From a checkpoint of a small transformer trained on Wikipedia.
Size: 14 layers, width 192, 6 heads of 32 (3 for keys and values), MLP 1536 SwiGLU, vocabulary 1521, 14.2M parameters.
Training: a variant of Adam for these matrices, 994M tokens, 3793 steps.
Each number is 50 + 12 x the weight over its row's rms, rounded and kept within 0 to 99. Layers, rows and columns count from 0. The size before them is the row's rms in percent of the matrix's.

# down: layer 10 MLP down (transposed), 1536x192, rms 0.0883, rows 1226-1236, columns 96-191
# gate: layer 10 MLP gate, 1536x192, rms 0.0903, rows 1227-1237, columns 96-191
# up: layer 10 MLP up, 1536x192, rms 0.091, rows 1227-1237, columns 96-191
down1226 101:57 50 53 39 58 38 50 24 45 45 79 60 55 41 47 76 61 59 55 47 50 56 47 61 76 62 35 63 62 57 49 49 55 61 47 68 45 58 51 73 68 37 68 69 50 45 32 50 45 42 66 54 31 63 51 53 58 32 31 38 57 51 35 61 26 27 59 32 63 51 53 41 49 54 44 62 51 81 49 38 69 53 57 66 55 36 60 50 60 56 46 44 54 46 71 32
gate1227 098:49 54 49 36 62 44 50 45 41 52 14 37 52 51 66 58 40 59 45 52 61 43 47 67 42 52 60 53 65 58 44 61 71 60 28 43 49 49 46 47 38 45 60 47 54 33 62 61 35 37 57 51 62 61 44 58 51 35 48 75 42 49 63 29 52 62 74 37 71 65 47 65 55 63 53 64 57 44 40 59 70 55 29 57 41 58 55 62 52 61 64 31 61 37 55 46
up1227 095:58 25 55 62 41 46 58 38 42 60 34 52 48 62 66 65 50 33 48 58 51 63 62 35 50 58 61 60 54 39 69 51 55 34 53 75 37 47 26 63 51 48 45 52 42 42 40 40 47 56 38 61 48 48 42 45 36 52 58 61 48 47 39 37 59 73 57 46 57 33 78 49 47 51 48 37 32 39 44 63 47 15 56 59 49 49 38 61 58 39 44 31 54 62 72 68
down1227 097:54 38 30 40 64 61 34 42 47 49 63 50 63 50 34 36 50 63 33 55 56 39 32 35 44 32 65 46 64 63 50 29 48 52 41 38 63 66 53 74 59 57 65 31 54 74 70 54 45 55 43 55 33 27 37 70 49 64 45 53 53 51 33 57 50 50 72 48 44 53 54 49 53 42 40 50 49 52 66 50 53 66 68 49 36 52 51 67 38 52 54 51 42 72 54 58
gate1228 097:48 39 42 48 34 46 39 44 54 27 47 65 49 43 56 38 63 27 64 31 40 18 56 48 55 62 52 65 44 43 39 47 41 53 42 63 58 50 54 52 48 45 28 68 52 57 58 64 34 25 41 51 69 51 45 73 60 60 70 51 42 63 52 33 40 64 48 52 45 73 41 45 64 51 58 56 66 69 44 38 53 38 43 62 51 53 52 60 61 34 32 51 44 46 51 55
up1228 096:68 57 48 40 42 34 49 38 45 42 57 36 63 31 37 58 35 46 53 58 45 55 30 63 41 65 33 48 43 38 45 42 45 46 50 37 39 67 54 40 75 46 67 38 31 48 34 52 63 47 31 21 33 36 37 38 42 45 50 47 34 33 49 53 67 60 39 49 39 56 58 58 52 67 55 47 51 42 78 61 42 55 57 43 52 53 49 46 47 57 42 47 65 47 48 20
down1228 097:60 48 27 48 55 39 42 61 44 65 50 60 53 20 63 46 50 54 66 31 59 48 55 38 62 48 61 60 50 53 34 46 61 29 34 42 67 50 55 37 37 54 37 39 39 53 39 49 26 51 44 47 47 38 40 51 49 53 79 71 57 53 59 51 46 57 45 63 63 53 41 62 39 82 37 60 64 65 58 71 39 40 53 36 52 37 57 44 64 54 46 54 76 62 51 55
gate1229 099:38 59 41 57 58 68 57 62 38 41 55 52 60 69 40 60 44 72 71 55 53 60 61 64 73 38 65 51 47 56 53 37 46 42 63 50 49 45 50 47 52 80 48 53 45 40 63 54 50 33 62 42 56 40 67 36 48 35 60 51 40 09 59 63 57 66 55 56 30 37 52 43 38 70 50 47 54 35 53 49 57 51 47 54 26 32 20 50 35 48 28 62 49 37 60 47
up1229 105:18 59 56 43 55 43 55 72 56 45 65 48 42 49 57 54 55 59 44 52 52 60 54 79 61 37 48 61 45 46 46 39 44 27 53 39 54 30 49 57 37 66 44 29 44 49 49 56 65 37 21 50 48 41 52 41 41 74 60 58 38 35 43 70 44 49 53 61 47 38 50 61 35 58 40 34 55 52 36 67 48 36 50 66 45 62 26 69 66 56 56 59 43 46 38 40
down1229 105:42 46 49 54 77 46 46 62 47 35 55 49 54 57 54 67 54 64 45 22 48 38 66 73 42 09 51 57 39 31 50 53 45 22 48 61 63 39 64 57 44 79 13 44 49 73 55 42 54 47 28 58 46 48 46 44 36 55 70 69 75 59 49 28 45 57 38 66 59 47 46 54 44 55 42 44 55 35 61 41 62 37 65 64 53 47 70 61 37 47 41 59 35 72 59 59
gate1230 102:72 35 42 44 40 74 35 51 62 70 38 25 60 57 38 60 35 52 39 53 39 50 57 58 11 50 48 38 49 59 45 42 40 51 53 62 59 48 44 40 61 56 43 57 54 53 34 59 49 49 70 45 41 48 60 47 64 49 48 43 55 45 53 36 46 82 40 51 36 56 62 41 75 58 47 26 60 34 44 57 50 41 44 43 59 45 33 63 68 50 52 40 57 60 35 54
up1230 103:44 42 59 43 47 51 58 45 34 62 36 48 49 49 68 26 44 59 42 63 25 55 29 25 47 51 56 28 36 29 54 49 32 63 76 38 45 42 34 16 45 29 54 40 34 58 38 46 31 42 54 57 29 60 57 51 48 51 42 35 54 42 49 52 45 29 45 34 39 35 42 39 49 55 68 47 40 44 43 54 40 55 61 34 47 63 46 28 42 20 43 57 42 56 47 54
down1230 105:53 50 94 48 72 54 45 52 65 61 49 55 31 42 32 45 62 37 56 62 34 38 43 58 41 56 35 51 47 44 41 47 59 47 66 59 39 82 45 61 51 81 50 59 46 49 39 44 62 37 38 45 28 45 45 53 47 44 58 49 41 53 79 60 36 44 51 45 50 46 48 36 55 59 49 56 44 75 51 42 63 40 65 30 52 61 40 30 47 32 50 59 55 53 49 42
gate1231 100:33 55 40 75 52 30 20 64 40 72 65 63 72 31 34 29 38 43 61 68 33 70 53 45 40 83 63 34 63 74 66 31 62 54 60 34 53 54 56 44 39 46 54 39 72 50 68 33 66 38 42 56 58 63 54 52 53 61 52 65 46 77 49 63 54 45 40 39 50 37 58 43 49 61 53 37 49 50 53 54 64 56 61 38 37 61 56 34 52 50 63 64 72 48 56 32
up1231 103:42 68 40 64 47 46 53 70 53 54 61 55 47 43 49 29 43 58 37 60 57 49 61 50 60 52 60 42 54 53 42 35 28 61 54 64 59 54 41 42 73 59 51 53 66 34 37 61 57 36 60 53 57 48 38 51 52 41 53 29 17 52 48 48 22 59 37 60 32 63 46 32 49 69 60 43 37 42 61 46 47 46 44 47 53 59 47 46 67 44 31 61 68 77 62 64
down1231 106:33 29 26 72 52 36 33 54 38 59 89 58 55 42 57 56 69 62 64 64 50 46 47 50 41 54 37 27 60 62 56 40 59 65 50 58 53 31 55 21 46 64 56 61 54 60 43 48 53 37 43 40 51 60 24 42 64 53 34 50 55 38 55 51 40 63 61 41 36 39 48 66 55 65 55 38 72 57 47 47 50 55 57 40 79 63 53 44 40 59 39 48 52 52 35 49
gate1232 100:61 56 36 64 69 51 59 22 40 49 43 55 55 53 45 38 48 54 50 56 45 58 50 39 65 49 46 50 72 39 51 37 49 48 39 50 56 71 45 49 71 62 76 50 36 41 57 83 47 57 76 50 75 47 56 39 51 63 51 50 45 47 49 61 54 64 58 52 38 44 62 44 50 62 54 62 50 56 65 31 39 33 34 52 37 52 53 54 47 77 48 58 48 36 50 50
up1232 109:60 67 37 51 61 56 52 52 42 51 64 45 73 52 42 59 50 55 52 44 54 35 48 58 50 43 54 42 52 56 63 69 70 71 61 50 48 45 47 60 57 56 73 56 49 57 56 60 23 38 67 23 61 66 36 37 51 43 40 60 37 57 52 52 57 58 19 43 54 39 26 54 56 59 49 34 52 56 58 53 64 60 39 54 54 59 77 30 69 42 62 37 70 60 68 55
down1232 106:58 38 29 41 34 58 51 52 35 56 53 70 57 36 30 39 38 51 30 72 71 62 51 51 37 41 50 32 35 45 60 47 40 25 59 52 60 47 30 67 41 61 35 59 63 54 53 49 55 44 50 67 47 50 29 24 34 62 43 60 64 62 45 46 53 65 48 62 62 47 49 60 54 68 56 47 50 55 63 57 40 41 56 38 57 40 29 69 49 34 42 63 44 57 51 68
gate1233 096:51 45 39 58 67 46 76 47 58 53 72 44 58 44 42 36 59 53 71 38 69 47 53 53 29 45 65 57 40 45 58 54 37 43 25 41 37 47 53 75 32 35 51 64 38 51 35 55 60 71 45 40 59 53 52 51 60 42 49 65 68 32 56 44 38 35 57 55 28 47 47 63 40 58 50 67 47 24 49 47 41 59 52 42 39 38 34 51 52 54 51 44 39 43 63 59
up1233 099:55 52 62 57 40 72 46 63 44 37 28 21 47 50 55 54 44 50 53 59 55 59 63 65 35 47 36 51 38 64 49 47 51 31 58 50 71 42 56 61 37 62 56 44 49 49 38 55 34 57 62 57 53 48 34 40 30 52 25 49 50 47 51 48 50 50 56 34 23 53 46 69 71 60 46 55 52 59 64 43 45 77 48 36 47 49 34 73 44 57 21 61 41 56 42 55
down1233 100:51 40 39 58 43 51 59 25 50 49 49 25 34 25 60 53 43 48 34 43 28 46 36 70 55 47 40 55 68 60 63 37 65 53 47 63 61 51 50 37 35 49 39 45 55 37 31 71 51 52 47 46 38 45 49 50 50 53 57 42 50 40 70 63 31 58 52 56 39 57 49 34 44 49 43 44 54 25 54 62 57 61 36 67 42 59 22 63 51 78 57 60 59 39 51 53
gate1234 100:73 62 54 35 41 66 45 44 63 23 38 41 73 41 46 59 57 50 61 43 73 48 75 68 54 52 61 52 57 53 53 53 40 41 44 47 44 51 37 48 51 64 54 44 49 48 48 57 43 40 12 81 47 44 32 52 45 46 33 52 61 45 49 52 35 27 60 47 69 43 33 47 51 40 36 60 58 61 32 55 44 50 47 52 25 36 59 46 50 52 51 63 41 42 77 44
up1234 094:51 44 53 61 54 32 51 69 32 50 17 65 49 18 60 51 62 53 62 65 44 69 48 65 25 47 64 55 34 55 43 33 55 47 54 38 65 49 51 46 52 64 49 41 51 53 49 58 71 37 64 61 42 50 39 50 50 51 54 46 49 68 32 63 49 42 56 52 47 57 61 55 66 43 29 45 29 63 72 39 35 57 60 70 48 49 38 46 47 30 52 66 61 67 56 48
down1234 098:43 60 65 52 70 60 38 48 65 60 44 34 32 43 43 78 37 40 53 46 62 52 54 35 30 38 56 63 62 43 34 43 49 56 47 40 35 47 59 51 36 37 70 46 66 57 41 70 43 50 29 77 41 43 52 46 36 35 62 61 46 39 35 59 25 29 74 30 32 31 62 41 47 60 50 47 56 77 61 59 59 55 42 75 32 48 46 54 48 71 35 55 44 43 44 33
gate1235 105:43 48 37 55 54 52 41 52 39 60 52 36 37 24 56 71 52 50 44 46 69 46 31 34 72 55 33 54 47 58 38 65 57 54 56 47 63 29 41 36 67 60 46 55 50 48 57 41 60 68 47 58 37 73 55 49 34 73 59 57 35 49 48 54 33 66 50 35 32 56 35 21 57 53 60 41 34 50 42 43 40 44 53 63 32 47 51 57 54 50 72 49 44 51 55 51
up1235 109:46 48 44 45 57 50 53 63 37 36 48 41 54 39 46 54 38 55 67 29 38 39 40 67 64 25 39 51 46 38 55 36 33 57 56 41 36 52 48 46 42 25 81 41 38 65 27 79 60 48 50 55 59 54 45 55 68 16 49 49 60 48 74 35 48 41 33 63 56 47 56 56 66 42 52 43 34 47 65 49 57 52 39 56 42 46 54 42 47 53 36 48 41 50 39 51
down1235 103:71 59 30 63 61 62 51 50 56 45 50 66 47 48 55 48 40 47 46 37 60 65 59 64 54 61 37 38 58 35 54 55 51 68 42 52 54 41 46 38 44 43 36 68 45 55 46 55 64 61 34 78 64 66 39 46 34 54 54 41 37 75 57 55 52 60 71 48 59 39 46 40 71 46 60 47 42 53 33 36 62 37 51 68 41 60 54 62 62 55 59 30 77 46 44 55
gate1236 097:74 50 55 41 73 64 72 72 70 47 49 64 52 47 49 65 23 37 40 49 33 45 57 64 45 67 54 74 69 47 42 52 49 38 50 65 55 67 54 51 43 57 67 46 52 55 25 51 32 36 60 38 40 59 63 41 48 53 50 64 30 49 54 74 57 51 51 71 23 54 29 53 68 64 59 41 50 40 62 61 32 40 44 50 44 43 49 49 45 50 63 42 41 66 47 47
up1236 096:43 64 68 36 29 53 50 54 48 51 46 59 65 61 48 56 39 49 67 46 50 48 41 57 61 61 64 34 47 48 50 61 50 52 24 44 35 34 37 49 68 74 52 49 51 70 44 58 36 44 46 56 53 46 52 52 32 44 45 43 62 62 58 42 58 44 41 55 55 46 51 60 34 49 73 57 52 58 43 51 73 43 37 41 21 61 48 42 49 43 32 66 34 53 27 46
down1236 097:39 66 54 59 48 55 50 59 73 60 50 44 60 37 46 38 33 40 49 27 67 64 35 46 31 22 48 77 54 57 53 51 59 49 50 46 51 68 51 54 49 73 35 52 55 46 39 59 45 37 57 37 56 60 41 51 51 39 45 51 47 55 58 59 50 57 32 39 42 58 33 52 48 52 72 51 48 53 48 63 33 70 21 53 64 35 43 44 39 75 60 46 32 59 72 58
gate1237 103:71 39 59 54 42 62 46 41 60 53 51 56 36 32 48 40 56 50 48 58 67 46 44 37 54 55 46 55 56 33 51 61 44 40 53 44 56 65 28 34 47 64 67 20 76 50 57 46 64 39 72 41 32 53 52 67 58 51 57 50 51 38 69 50 46 27 58 57 38 64 60 39 34 42 62 62 49 38 64 41 31 51 39 20 53 44 50 61 47 34 61 64 43 43 54 51
up1237 107:56 71 54 66 49 43 60 52 21 49 36 56 58 66 48 36 33 40 37 53 67 49 73 59 51 66 60 47 56 55 76 37 42 62 55 54 53 39 61 54 57 48 62 40 17 41 62 61 33 64 54 37 61 59 48 66 55 39 58 53 24 48 42 42 55 65 54 35 61 70 33 54 56 53 34 38 58 43 61 57 43 67 51 69 28 56 70 42 37 54 38 52 35 55 44 61